Part of a small language model's weights: 13 layers.
Each number is 128 + 24 x the weight over its row's rms, rounded and kept within 0 to 255. Layers, rows and columns count from 0. The size above them is the row's rms in percent of the matrix's.

# layer 5 MLP down (transposed), 896x448, rms 0.0559, rows 739-763, columns 256-319
size [ 97  95 103  99  94  99 108 108  98 103  91  95 103  92 102  93  98 109  96  89  99  99  99  99 101]
[[173 110 119 116 115  98 109 120 125 154 116 117 149 163 161 181 134 111 103 146 131 118 118  73 133 133 123 106 116 142  95 159 131 158 113 145 134 182 159 147 125 153 113  89 147  90 153 116 136 114 162 111 113 140 136 169 155 125 123 178 164 119 148  96]
 [115 148 112 157 132 135 103 128 135 106 126 145  82 152 162 118 150 125 125  93 149 101 102 128 127  90 136 135 106  96  88  99 150 180  99 144 107 131 119 147 101 128  92 157 203 141 120 106 159  98 115  82 142 139 140 158 120 145  97 114 137 142 136 125]
 [101 116 127 150 162 113 137 128 131 174 112  83 154 159 131 114 140  86 102 146 106 130 155 114 185 126 160 160 153 128 109 150  88 148 111 103 124 103 160 157 112 125 186 140 156 110 117 148 124 155 129 126 125 126 130  79  95 151 119  85 101 120 135  93]
 [ 99 113  84 143 119  81 121 120 137 144 121 113 107 132  77 144 108  92 161 143 129 100 104 139 104 118 116 122 187 123 137 110 105 104 126 153 120 124 141  92 139 168 103 141 182 148 128 158 155 137 127 121 108 177 166 125 109 142 153 138  87 165 126 128]
 [158 188 125  89 124 134 136 126 125 112 165 128 104 158 124 165 140 148 122 134 114 130 154 156 147 120 123 130 180  98 108 114 103 127 110  85 100  95 139 134 136 181 115 134 149  97 158  88 109 131 115 158 104 125 105  99 144 134 132 106 123 132 129  59]
 [126 130 161 119 166 106 148 127  69 127 140 158 135  88 119 128 150 170 150  97 120 118 130 142 140 129 113 108 130  88 138 101 148 109 101 114 102 128 113 117 117  93 122 102 151 186 121 126 151 141  88 134 133 129 155 137 136 137 102 151 122 136 123 123]
 [ 91 126 118 121  99 128 149 119 157  96 110 165 162 136 127 145  81 125 122 170 151 108 132  85 177 127 114 143 128  94 137 105 129  98 158 117 156 144 152 124 116 113 165 121  88 134  94 107  85 105 137 153 140 114  97  97  99 123  90 113 125 144 110 144]
 [119 124 180 118 131 135  93 126 109 138 146 117 133 165 145 122 110 152 105 145 104 124 164  51 128 159 141 111 124 128 129 112  95 112 152 101 105 106 129 134  76 141 124 118 140 114 118 125 165 132 146 123 166 128 111 175  95 182 155 189 119 132 133 119]
 [161 120 161 154 124  65 173 132 133 133 124  80 132 135 112 127 121 132 138 118 152 117  86 139  97 147  87 122 112 135 127 172 145 115 149 111 122 130 110 143 118 119 112 163 144 157 109 116  97 148 119 156 166 151 125 108 115 136 118 137 148 160 141 127]
 [ 89  75 120 155 128 124 114 136 126 130 127 140 121 156 138 114 150 155 173 113 111 104 147 144 108 155 130 145 123 104 104 153 130 115 122 102 120 104 110  91 146 133 121 200 149  93  91 119  95 111 132 182  83 157 134 179 118 119 112 107 137 173 136 120]
 [124 102 128 124 161 110 156 116  93 105 174 117 131 135 120  87 154 162 124 137 115 114 135 144 109 137 152 145 117  95 172 124 134 122 126 140 130 137 125 110 158 133 172 141 158 137 128 172 129 141 189 139 125 126 157 161 121 108 107 112 169 136 135 145]
 [147 113 145 153 136  85 151 121 130 126 118  87 131 121 119 167 164 171 119 133 122 131  89 120 110 148  92 136 115 129  80 115 142  95 107 144 137 143  99 124  83 163 116 131 145  97 130 118 166 135 123  96 154 128 131 151 130 117 155 130 129 145 133 107]
 [ 98 121 108 166 109 120 118 144 173 102  74 120 107 148 151 101 129  87 107 168 107 141 137 144  82  94 126 144 147 121 117 126 120 118 104 133 113 130 112 115 151 126 100  93 166 120 107 141 137 122 187 140 144 127  94 133 110 133 104  78 149 160 137 124]
 [115 129 115 101 110 147 107  94 123  95 120 126  82 102  88 103 127 122 153  93 127 128 102 140 125 111 101 143  94  89 135  96 134 112 148 134 146 167 159 132 127 116 104 143 107 122 102 126 178 150 152 130 166 121 145  94 200 125 122 134 108 133 110 129]
 [147 142 117 136 113 150 144 103 126 110 112 121 135 145 128  71 126 139 130  99 124 145 117 134 145 147 143 152  88  78 159 181 102 147 120 146 150 115 128 138 114 137 118 117 156 145 143 168 142 103 165 143 125 145 143 148  59 161 117 121 131 179 138 173]
 [163 132  83 103 127 102 150 146 128 139 101 101 112  98 146 137 161  92 148 130  87 142 128 131 161  95 107 112 104 160 124 138 133 123 138 144 146 129 152 109 174 114 132 137 145 106 130 104 125 125 114 163 128 107 143 158 100 112 132 148 126 112 132 105]
 [ 85 121 154  97 122 131 129 128  85  88 145 133 140  98 144 118 123 133 166 149 116 120 131 135 117 128 125 131 136 162 175 174 151 119 131 129 151 111 120 117 138  99 144  94  80 122  69 125 100 121 148 142 106 110 131 113  84 106 129  94 134 144  87 140]
 [ 92 118  82 153 126 135 118 127 129 147 107 105 156 124 144 122  87  66 135 134 104 118 142 157 172 162 113 108 113 124 109 116 130 109 130  90 126 112 137 119 136 115 115 141 123 120 151 112 122 117 110 130 130 113 147 144 118 126 163 131 150 130 158 126]
 [127 140 139 124 130 128 116 132 109 145 107 135 120 105 143 151 120 136 143 131 156 132 102 149 166 123 121 140 128 207  99 136 160 114 122 133 147 169 168 108 124 142 137 166 140 115 138 157 171 137 107 101 128 112 135  86 125 126 105 176 158 167 165 124]
 [116 142 126 107 126  92 172 153 182 104 108 131  89 164 158 118 122 142 131 160 130 140 168 106 159 135 123 125 120 135 142  95 124 106 125 109 133 149 104 101  99 148 131 149 131  99 135 102 143  88 166 128 166 185 150 148 146  68 140 140 139 143 131  87]
 [109 125 140  94 147 156 158 119 152 130 144  80 160 141 129  98 144 104 126  97 147 174 109 126 102 136 121 109 123 128 127 120 146  96  67 119 152 145 115  93 118 138 153 117  97 131 116 159  97 150 109 153 111 139 141  81 125 116 123 165 128 121 125 120]
 [122 116 102 113 143 146 127  92 120 129  99 174 124 150 115  96 122 154 124 116  99  67 158 136 121 146 132 147 101 122 102 128 145 130 137 154 103 105 121 142 136 142  88  90  99 127 106 120 138 140 117 135 120 137  73 130 157 137 133 126 151 100 130 147]
 [142 126 105 172 119  97 124 113  93 127 145 118  52 119 125 148 109 166 115 152  90 130  92 113 106 123 119 108 136 147 127  84 126 149 151 159 119 149 166 110 161 136 116 116 146 123 155 148 136 126 109  92 154 186 127 126 122 126 148 130 172 101 111 102]
 [131 105 150  82  69 115  96 152 129 125 130 149 119 119 110  65 124 168 138 168 115 116  77 124 178 132 126 168 110 138 151 114 130  78 120 100 107 144 151 129 118  65 109  83  82 134 140 128 126  94 124 112 163 188 111 110 111 118 130 119 113 111 142 141]
 [133 124 120 127 134  99 105 163 135  78 182 124 115 147 119 113 136 133 122 134 143 130 140 127 119  87 146 140  92 145  89 109 102 133 122 120 180 121 134 145 123 163 183 145 146 135 103 129  94 114 157 110 145 157 120 146 153 136 160 114 123 101  95 138]]
# layer 5 MLP up, 896x448, rms 0.0678, rows 740-763, columns 256-319
size [102  97 102  82 100 104 105  99 101  95  94 104 104 100  95 100 105 104 100  99 101  94  91 102]
[[140 115 109 125 118 113 134 119 135 105 149 124 144  91 142 143 129 103 116 115 119 127 124 124 141 164 127 140 129 108 100  76 107 121 134  87 114 139 125 177 140 153 143 134 115 119  95 102  96 116 116 151  99 154 124 154 123 126 140 106 115 108 159 165]
 [135 125 132 116 120 145  91  83 109 127 120 178 141 116 148 104 151 102 131  84 138 149 107 147 120 139  75 111  94 121 132 101 183 135 139 120 136 144  94 124  81 146 128  85 151 132 104 135 174 163 129 161 137 103 158 148 168 136 132 147 102 114 123 154]
 [148 136 143 172 112 138 135 109 116  85 142 166 130 104  99 113 157 119 114 136 145 159  73  90  86 152 113 128 129 105 118  77 183 139 137  99 118  93 116 113 137 137 134  83 141 118 107 124 124 113 122 115 137  87 128 138 139 125 169 141 173 133 167  83]
 [180 134 136 104 118 151 112 154 121  91 134 125 112 162 146 108 113 145 161 101  91 138 127  77 126  96 139 120 129 153 153 136 144  92 160 175  97 175 182 129 106 161 121 107 108 150 129 137  79 156 146 121 110 136 122 149 107 138 101 159  89 123 172 161]
 [136 116 122 119 166 112 133 124 152 161 131 147 132 111 141 109 136 117 153 169  80  97 115 165 129  62 168 113 113 160  97 165 115 144 128 165 170 129 113  81 147 136 167 157 143 124  78 146 112 113 109 117 178 135 115 148 141 110 130 127  99 142 142 110]
 [132 152 133 131 181 111 144 169 167 136 105 167 146 133 163 156  97 141 158 130 119 110 128 106 118 115 119  89 107 120 113 154 106 119 140 101 153 108  81 125 112 128 132 109 150 170 147 125 127  90 164 201 177 107  98 121 156 158 148  93 147  96 115 149]
 [127 125 125 155 150 107 132 140 135 151 152 113 137 119 102 108 142 144 122  89 145 111 122 124 137 108 111 124  96  93 142 138 170 112 135 141 144 147 132 110 144 125 131 136 148 113  87 160 141 130  78 135 163  75 126 135 147 114 136 149 110 149  78 142]
 [121 101 133  94 119 161  67 129 104 174 119 142 124 105 151 176 112 109 108 119 123 115 195 122 131 121 130 137 109  86 129  72  95 161 116 137 122 135 121 103 148 151 135  78 120 126 167 157 153 112 171 132 122 138 171 141 148 107 106 140 120 148  88 102]
 [108 117 118 145 168 158 160 115 119 139 105 113 165 127 110 164 106 132 123 109 104 105 134 145 147 151 120 139  94 125 197 123  99 134 122 137 159 117 152 120 142 140  87 150 174 145 123 113 148 120 114  96  99  46 146 138  75 173 156  93 119 107 115 138]
 [ 87 128 146 136 131 159 166 121 133 130 120 145 144  84 122 160 125 116 135 142 163  85 116 117 154  88 144 109 138 149 100 107 137 122  87 130 121 132 138 117 119 143 119 138 152 154 112 162 160 113 118 136 121 130 117 151 121 120 105 122  78 125 137 132]
 [106 139 127  88 114 133 112 160 111 126 113 146 131 137 140  92 123 130 129 123 132 154 144 148 127 100 167 136 128 146 191 126 160 152 166 118 122 125 154 116 146 112 125 101 111 139 134 129 108 106 123 157 144 107 132 103 137 149 103 114 152 116 122 153]
 [149 126 100 118 128 116 139 116  90 123 145 117 129 113 143 121 120 141 130 101 117 132 110  98  90 133 130 119 149 155 151 131 134 109 130 102 118 171 105 146 126 129 121  83 155 141 107 162 140 101 120  77 175 145 113 146 108 105 150 131 137 155 119 123]
 [101  90 135 133 152 106 115 152 128 171 148 174 167  97 155  98 120 122 139 121 109 139 124 152 126 107 134 119 140 136 112 158 119 148 108 120  98  76 122 104 122 119 131  93 154 137  77 126 153  87  97  93 135 114 121 145 106 134 132 132 126 142 130 104]
 [118 124 142 122 103 134 147 148  88 142  92 109 114  81 128 146  96 153 106 164 116  70 138 137 128 120 151 109  94 185 120 179 121  78 127  77 121 144 123 134  78 130 132 126 142 121 150 132 150 146  83 147 123 101 106 143  79 130  97 105 145 136 169 134]
 [167 115 105 150 122 123 107 137  82 148 102 119 109 164 114 140 133 123 127 111 166 147  77 113 146 133  65 144 153 118 124 145 121 178 138 141 139 148  72 162 135 123 143  93 107 158 104 146 135 139 126 143 177 158 130 117 118 112 177 115 131 152 114 119]
 [145 125 121 114 120 132 161 117 103 138 114 126 177 161  95 118 118 158 128  95 154 131 131 104 103 179 127 145 103 106 121 146  96 130 114 162 110 157 138 112 104 114 143 127 155 175 124 119 149 192 135 140 118 152 106  97 112 112 133 111 108 117 144 103]
 [ 95  95 114 139 108 118 143 137 160 123 126 127 128 122 120 158 125 127 145 101 130  63 124 135 142 154 118 120 161 101 106 120 140 119 155 117 113 131 139 150 122 110 103 147 160 130 126 104 135 129 121 171 137 119 169 128 104  87 144 138 130 108 127 114]
 [122 142 125 146 116 102  99 188 150 107 118 135 100  96 162 145 157 134  97 156 114 155 144  99 162 136 110 111 143 134 130  91 150 137 122 126 186 146 150 117  79  65 173 167 136 145 132 106 122 115 162 174 136 177  82 154 154 127 110  87 185 152 115 121]
 [108 119 136 124 108 128 119 151  62 130 134 104 130 106 113 135 135 112 115 121 142 148 130 134 142 148 116 112 119 155 113 166 124 134 110 130 166 127 137 166 125 123 152  91 107 125 129 125 106 114  77 137 107 112  97 102 127 134 111 120 126  74 158 152]
 [135 139 116 133 151  77 122  85 107 100 148 118 117 132 148 112 128 147 117 137 159 110 125 142 100 159  93 128 170 121 169 159 116 125 141 174 118 149 143 106 166 136 115 112  89 153 128 152 140 118 102 134  98 124 153 128 144 121 138 102 127 121  99 121]
 [127 105 129 138 142 141 134 115 104 104 131 129 140 111  93 145  82 120 167 136 129 139 109 101 130 130  87 131 149 146 126 130 105 128 101  89  91 164 135 149 128 153 130 144 186 157 139 108 138 127 142 128 103 120 104  86 141 139  75 146 165  86 113 121]
 [121 140  74 119 118 121 155 173 140 115 147 146 148  88 137 147 111 191  99 157 146 142 125 119 109 140 100 108 147 141  91 138 100 133  94 151 142 125  83 139 147 141 135 140  84 110 162 107 125 123 139 137 139 140 110 161  79 164 172 152 112 177  93 114]
 [124 128  97 150 164 160 109 125  86 136 105 136 113  77 100 101 172 122 174 124 164 141 106 137 142 133 135  99 123 121 116 136 149 194 120  91 135 121 111 122 113 119 158 143 113 120 132 139 126 124 101 108  98 124 125 122 135  84 114 126 116 114 134 143]
 [110 159 107  99  77 110 184 124 133 168 134 118 127 150 153 121 129 147  87 139  92 107 170 160 146 158 138 135 140  85 131 110 161 138 126 152 132 162 109 145 124 148 156 113 126 165 136 119 117 121 126 128 144 161 149 121 125 112 101 107 156 145  96 103]]